config.toml
num_hidden_layers = 8
hidden_size = 256
num_attention_heads = 4
num_key_value_heads = 4
head_dim = 64
intermediate_size = 1024
vocab_size = 2625
hidden_act = "silu"
norm = "layernorm"
norm_place = "pre"
norm_eps = 1e-05
positions = "rope"
rope_theta = 10000.0
rope_fraction = 1.0
qk_norm = true
attn_scale = 0.125
bias = "none"
tie_word_embeddings = false
parallel_block = false
init = "uniform"
init_std_qkv = 0.0258
init_std_o = 0.0
init_std_up = 0.0258
init_std_down = 0.0
optimizer = "adamw"
learning_rate = 0.00135
beta1 = 0.9
beta2 = 0.98
weight_decay = 0.056
lr_head = 0.006
warmup_steps = 285
schedule = "wsd"
decay_fraction = 0.857
decay_shape = "linear"
final_lr_fraction = 0.0
batch_tokens = 32768
max_seq_len = 512
doc_mask = false
train_tokens = 492100000
max_steps = 15018
dataset = "wikipedia_en"
Each number is 200 + 30 x the weight over its row's rms, rounded and kept within 0 to 999. Layers, rows and columns count from 0. The size before them is the row's rms in percent of the matrix's.

# o: layer 4 attention output (transposed), 256x256, rms 0.0781, rows 216-240, columns 192-255
# v: layer 4 attention value, 256x256, rms 0.079, rows 217-240, columns 192-255
o216,091,116,228,162,225,200,224,218,236,168,162,269,169,198,220,165,222,229,198,148,227,171,181,177,247,204,172,165,198,174,193,194,214,216,208,216,200,199,192,207,202,248,248,171,168,207,216,209,226,258,186,231,192,208,171,224,153,252,197,197,205,116,194,234,182
v217,092,183,239,176,212,204,197,200,277,218,175,198,216,284,241,183,201,184,190,179,199,232,183,213,212,167,220,213,248,199,166,189,216,232,195,178,213,181,173,154,153,204,168,220,221,193,186,195,252,206,188,209,184,250,200,206,235,158,213,221,230,222,213,182,196
o217,088,222,159,195,195,187,205,188,172,203,214,165,221,190,189,213,229,166,185,241,181,222,195,198,161,189,214,232,182,172,196,200,202,191,208,241,174,177,229,170,213,238,181,190,226,168,207,208,198,219,208,216,212,161,124,234,178,202,213,187,188,208,154,204,192
v218,081,204,220,191,187,148,236,245,229,217,175,182,226,220,188,212,175,200,250,217,192,165,163,266,247,204,215,205,227,212,205,182,240,238,170,223,217,160,200,219,227,196,174,194,216,236,209,177,192,232,159,211,212,246,190,253,200,148,282,245,190,226,170,162,220
o218,082,186,165,174,161,176,284,174,210,175,196,265,217,188,236,195,211,207,157,220,227,162,184,245,211,186,183,158,188,214,185,210,227,205,196,208,146,230,247,192,141,207,186,193,198,191,210,222,243,221,247,193,241,248,176,180,225,212,208,199,178,194,151,204,169
v219,094,262,191,190,199,153,183,180,226,154,258,187,167,193,217,160,252,229,225,192,194,173,164,227,187,202,166,178,270,212,179,232,180,226,175,187,210,216,233,245,198,224,245,170,213,212,225,176,179,193,180,183,217,198,216,175,232,205,196,263,247,190,219,208,226
o219,093,205,210,188,208,218,212,234,216,169,182,158,190,192,191,228,199,181,235,207,245,166,129,191,251,225,202,224,185,220,240,209,172,228,164,167,208,146,184,179,198,223,206,201,228,194,195,257,225,214,218,124,233,159,124,219,219,212,188,223,198,206,217,253,177
v220,082,195,190,150,185,243,264,167,183,202,176,212,150,230,263,235,156,212,224,173,200,169,192,206,134,232,184,207,158,184,151,260,229,207,216,234,260,209,254,171,206,200,214,113,226,192,213,237,241,179,159,149,177,212,200,177,183,259,180,223,247,226,151,159,187
o220,088,200,218,204,201,195,168,219,202,203,219,221,204,250,173,180,197,213,212,173,188,231,181,209,173,201,199,185,202,125,201,171,205,242,209,173,210,216,188,161,160,207,222,173,218,191,211,215,184,259,183,197,206,235,238,238,155,140,198,189,163,212,211,225,167
v221,092,214,206,178,207,227,184,114,191,213,144,205,213,209,146,210,145,176,154,192,193,200,228,190,227,187,231,206,231,178,152,164,158,242,167,180,174,201,217,187,233,185,235,151,180,219,172,229,189,199,175,197,218,172,213,214,191,210,164,180,154,218,150,196,192
o221,095,148,234,180,231,212,228,220,169,147,174,219,173,210,193,238,279,152,172,200,202,179,223,185,184,181,274,287,228,187,164,179,209,247,183,190,201,206,183,219,217,204,212,235,221,205,245,218,177,177,181,217,214,195,269,198,177,177,214,119,196,157,222,253,226
v222,094,174,207,167,239,228,207,206,218,173,205,186,184,182,195,162,165,196,189,188,196,174,177,228,160,218,244,188,281,260,137,222,181,205,175,204,216,213,212,202,241,176,235,200,181,270,199,190,204,168,259,170,191,156,189,208,123,235,139,181,184,202,204,179,147
o222,096,255,206,203,152,203,234,199,195,240,149,199,180,190,229,246,165,199,178,174,215,168,268,189,189,168,180,149,199,190,200,188,226,231,183,220,189,235,283,197,218,147,184,211,212,191,230,187,212,160,211,167,162,260,196,207,243,183,162,257,216,199,234,223,191
v223,094,187,205,264,245,237,160,185,165,176,216,193,210,250,206,149,245,191,138,230,195,184,213,192,207,207,186,211,267,178,162,189,251,226,238,231,162,172,192,202,172,188,134,217,222,215,214,201,158,199,232,192,206,146,199,238,207,183,216,231,229,254,184,220,185
o223,090,178,124,177,185,170,256,221,195,192,247,189,218,173,189,258,185,141,182,210,183,210,207,229,210,186,192,175,181,203,245,239,208,135,192,245,239,210,189,216,205,251,186,196,211,228,206,150,196,170,172,246,217,154,120,181,203,225,205,175,219,164,221,219,211
v224,092,197,233,186,177,180,230,189,225,181,186,176,232,193,154,218,210,173,191,191,230,197,202,220,253,175,226,203,212,217,205,222,194,237,185,169,176,186,179,224,156,190,168,218,209,191,194,199,160,210,236,205,210,207,210,184,189,189,214,260,212,201,175,181,217
o224,087,170,201,201,203,239,151,220,209,182,211,237,198,264,210,177,224,207,192,191,185,178,196,192,198,213,240,209,185,190,235,216,205,224,213,227,157,197,177,212,210,193,206,139,181,162,223,231,207,198,178,182,180,151,176,205,175,185,247,152,184,214,133,213,187
v225,089,197,175,191,193,215,176,153,212,162,250,185,210,226,254,178,196,193,136,208,204,208,259,201,200,186,217,187,237,164,208,235,205,188,210,176,193,173,140,218,209,232,199,186,216,175,174,192,149,190,179,204,232,152,183,237,226,194,215,267,180,169,177,153,199
o225,093,202,124,201,240,167,230,188,221,236,192,209,207,215,222,203,242,217,180,221,188,145,202,230,186,215,178,166,168,275,230,258,196,201,212,205,198,164,187,196,169,210,227,245,212,226,137,188,208,140,224,210,211,202,183,121,180,212,221,212,228,174,199,148,154
v226,099,185,201,251,222,189,163,188,175,182,242,238,196,188,112,189,196,187,217,179,197,240,201,205,256,185,234,194,234,165,222,215,192,244,187,183,189,142,180,207,162,213,182,219,181,193,194,214,166,224,205,173,230,218,182,182,156,148,235,197,218,205,213,211,198
o226,103,175,180,202,236,215,230,247,198,169,178,213,234,192,232,237,190,153,199,220,223,158,218,279,199,176,211,194,184,254,169,172,203,243,209,203,209,191,199,259,214,219,176,219,182,247,198,196,249,215,187,204,231,214,125,207,203,152,158,201,223,134,197,208,195
v227,088,145,233,224,180,203,173,180,180,235,180,185,205,191,201,267,206,224,179,184,176,183,172,211,218,248,211,211,187,217,161,203,214,205,196,180,245,200,179,178,214,191,199,217,204,266,164,188,187,221,235,178,159,193,210,231,145,188,218,174,152,210,218,203,140
o227,089,245,159,174,248,230,195,195,239,249,174,179,194,179,201,210,191,170,217,186,241,214,196,209,181,176,144,162,201,159,212,244,233,193,193,233,198,181,210,204,201,259,174,165,179,160,164,209,185,182,193,227,154,252,324,218,183,212,261,237,170,223,153,172,214
v228,086,228,183,194,220,159,262,189,194,192,191,163,202,259,197,239,210,199,233,189,209,138,175,276,248,256,116,228,208,136,210,171,227,161,213,189,189,182,190,252,213,180,174,204,182,197,201,204,190,156,241,208,190,250,190,167,223,187,204,226,219,219,206,129,243
o228,089,216,216,199,159,182,188,162,184,163,250,229,257,195,207,217,165,237,191,208,221,185,193,172,218,214,186,196,187,207,232,230,204,167,185,149,190,201,153,164,192,243,182,226,222,221,225,194,252,284,188,185,208,214,66,224,194,232,229,240,187,206,187,200,202
v229,092,235,182,203,208,212,166,204,203,236,214,183,203,183,167,152,265,150,191,218,203,167,177,216,248,202,214,182,194,149,175,202,188,141,176,146,204,219,245,191,142,186,233,174,167,216,177,156,209,204,192,206,219,205,205,213,208,207,168,223,199,136,215,210,198
o229,091,217,164,215,215,241,183,180,204,211,207,261,218,226,193,199,212,167,234,254,228,233,204,175,227,221,179,225,171,161,222,218,140,170,227,212,179,155,124,191,235,201,212,226,212,163,180,197,190,233,226,157,197,107,182,180,187,226,233,235,193,186,198,174,221
v230,096,218,233,191,153,184,124,152,163,161,201,208,202,115,218,229,225,205,186,232,214,154,230,188,232,244,190,212,202,206,182,187,198,197,227,222,212,162,195,163,217,216,238,238,207,188,190,185,205,150,227,188,191,181,188,219,198,209,209,165,153,171,211,258,184
o230,095,177,220,176,187,190,183,207,193,237,188,133,232,159,188,188,182,215,211,149,202,218,178,163,244,193,193,207,195,193,171,195,216,184,177,219,182,242,226,184,212,218,168,207,161,157,186,199,164,185,219,222,210,158,292,148,256,204,171,198,196,204,243,176,182
v231,101,218,196,167,165,196,243,209,190,177,231,230,209,174,221,151,165,170,189,232,257,199,195,187,218,264,217,190,151,199,177,218,196,222,193,211,159,188,195,152,180,205,197,209,184,178,248,207,187,162,212,217,190,235,205,203,217,204,195,173,282,228,241,212,228
o231,100,186,219,166,187,174,210,213,232,175,224,146,250,233,265,200,209,236,176,205,158,217,183,211,220,220,202,191,159,197,154,207,164,218,201,213,175,179,210,207,246,212,201,176,159,196,208,220,207,192,202,173,165,147,168,224,204,168,190,228,179,203,177,198,187
v232,090,273,170,208,212,188,236,167,168,283,215,271,167,209,217,154,203,164,220,212,207,231,217,158,196,133,228,179,150,162,177,232,176,141,209,204,204,201,243,219,141,223,218,243,191,200,195,181,213,228,227,170,172,167,197,150,196,158,163,157,214,218,200,222,199
o232,096,179,273,182,245,220,151,189,201,184,206,247,238,210,167,201,215,164,194,190,151,261,223,187,201,200,218,239,222,129,178,131,199,227,219,197,230,239,157,217,219,184,239,156,189,208,180,214,150,201,143,205,182,161,118,208,163,186,179,152,220,190,212,207,197
v233,090,212,225,210,195,173,131,209,231,208,212,214,177,225,149,225,233,189,143,164,205,203,239,190,218,214,208,199,189,239,195,158,187,222,180,139,138,211,156,196,206,215,227,188,143,154,241,211,155,221,252,212,214,217,206,217,221,198,222,205,163,233,175,233,231
o233,093,178,190,220,194,221,222,207,211,135,200,105,227,183,211,197,228,223,201,238,192,204,150,167,235,197,216,274,227,191,199,205,187,236,203,230,170,204,160,217,228,218,175,230,206,229,209,180,208,187,167,220,179,191,230,222,189,205,198,176,244,198,229,248,196
v234,090,185,181,188,243,217,195,169,169,175,187,210,227,207,184,227,136,155,172,184,295,220,174,231,216,153,254,220,230,177,173,163,221,194,129,247,241,176,195,237,220,171,203,215,198,175,213,194,195,255,213,235,205,212,181,186,192,171,191,162,146,192,207,222,218
o234,087,241,145,214,137,183,241,244,150,221,195,247,176,154,192,238,188,228,192,209,155,140,192,142,201,179,238,212,213,241,237,164,236,228,201,164,198,204,194,220,211,176,152,195,175,179,216,198,192,147,209,192,159,234,84,168,192,147,232,216,242,225,216,227,174
v235,089,218,190,237,168,217,183,210,223,184,226,208,204,191,120,213,232,187,183,213,212,220,171,202,208,189,207,185,244,197,161,182,267,154,231,220,183,204,208,161,179,209,239,166,178,241,187,193,174,198,238,192,219,207,197,220,180,219,189,219,165,222,211,194,219
o235,095,192,227,181,209,209,226,211,201,181,184,252,168,174,192,228,228,176,197,197,166,156,179,200,216,157,221,206,217,221,169,181,233,258,187,213,220,286,204,205,148,186,171,202,172,228,260,158,235,147,226,227,161,200,154,166,220,128,189,216,237,200,235,275,198
v236,098,175,231,191,157,220,160,172,214,180,190,188,220,220,129,216,166,212,235,210,186,249,190,231,243,257,242,215,229,223,208,207,186,202,188,241,222,196,194,169,173,194,223,159,237,182,174,201,204,155,185,191,213,207,190,183,226,187,211,226,194,219,255,145,242
o236,100,198,240,183,173,220,229,187,172,218,168,246,115,212,223,238,237,189,210,178,246,120,162,215,175,240,169,182,179,230,178,204,205,237,168,190,239,182,239,204,183,229,137,216,233,174,203,187,178,238,255,199,220,233,191,233,159,187,204,196,153,197,209,247,181
v237,091,175,189,253,193,131,187,195,210,201,218,221,185,221,199,200,202,181,244,202,262,239,199,200,237,199,247,192,208,138,217,216,231,185,178,194,265,173,162,203,177,188,203,223,232,199,216,182,204,235,212,231,152,198,192,200,232,196,177,143,231,206,169,223,214
o237,090,163,201,187,210,206,245,187,183,211,229,277,185,235,184,189,171,197,206,243,186,205,218,184,249,184,206,178,186,181,184,196,144,177,232,207,176,205,200,221,173,214,247,178,186,200,180,181,208,237,204,215,199,197,99,207,136,180,228,197,230,161,180,177,139
v238,088,212,205,270,194,207,287,231,207,186,200,163,181,193,184,254,165,162,164,173,256,201,196,203,240,206,197,210,235,154,187,129,247,220,185,186,292,176,193,197,166,166,173,182,183,182,174,199,161,207,210,223,226,188,206,179,243,183,191,211,125,218,227,175,201
o238,089,194,220,219,187,184,212,202,204,176,149,252,197,226,190,206,219,245,192,227,236,176,178,198,188,167,192,245,175,288,196,251,164,219,277,217,185,194,156,209,170,215,185,186,257,207,259,244,203,147,221,155,235,180,251,197,200,164,199,212,214,244,201,219,228
v239,091,146,218,229,217,217,159,184,235,191,190,205,202,217,214,223,191,238,124,162,154,189,216,184,224,171,186,205,214,244,232,220,176,226,184,167,182,218,129,170,249,207,216,212,184,217,192,194,197,257,254,229,180,187,187,200,208,179,239,224,194,171,183,208,152
o239,094,237,130,193,167,206,235,214,251,244,188,118,186,195,238,193,155,264,202,246,251,263,197,217,164,153,171,166,242,180,198,190,203,222,155,247,175,178,230,208,250,177,201,237,206,196,127,209,196,177,179,180,146,248,241,203,208,241,196,215,167,204,173,132,160
v240,087,226,201,199,243,199,151,215,178,233,219,246,199,147,221,156,225,202,182,191,156,182,156,193,160,234,220,183,204,221,177,206,165,195,148,200,208,173,196,174,217,228,190,253,203,248,204,171,219,311,195,183,213,157,195,207,205,225,154,230,247,167,170,220,130
o240,087,215,175,200,233,204,219,206,236,256,182,157,188,206,221,169,169,147,237,234,208,238,205,177,220,148,200,165,213,196,189,141,226,220,146,258,189,232,254,217,209,203,204,225,196,176,175,174,206,159,226,219,154,185,212,168,223,214,209,166,209,218,232,167,228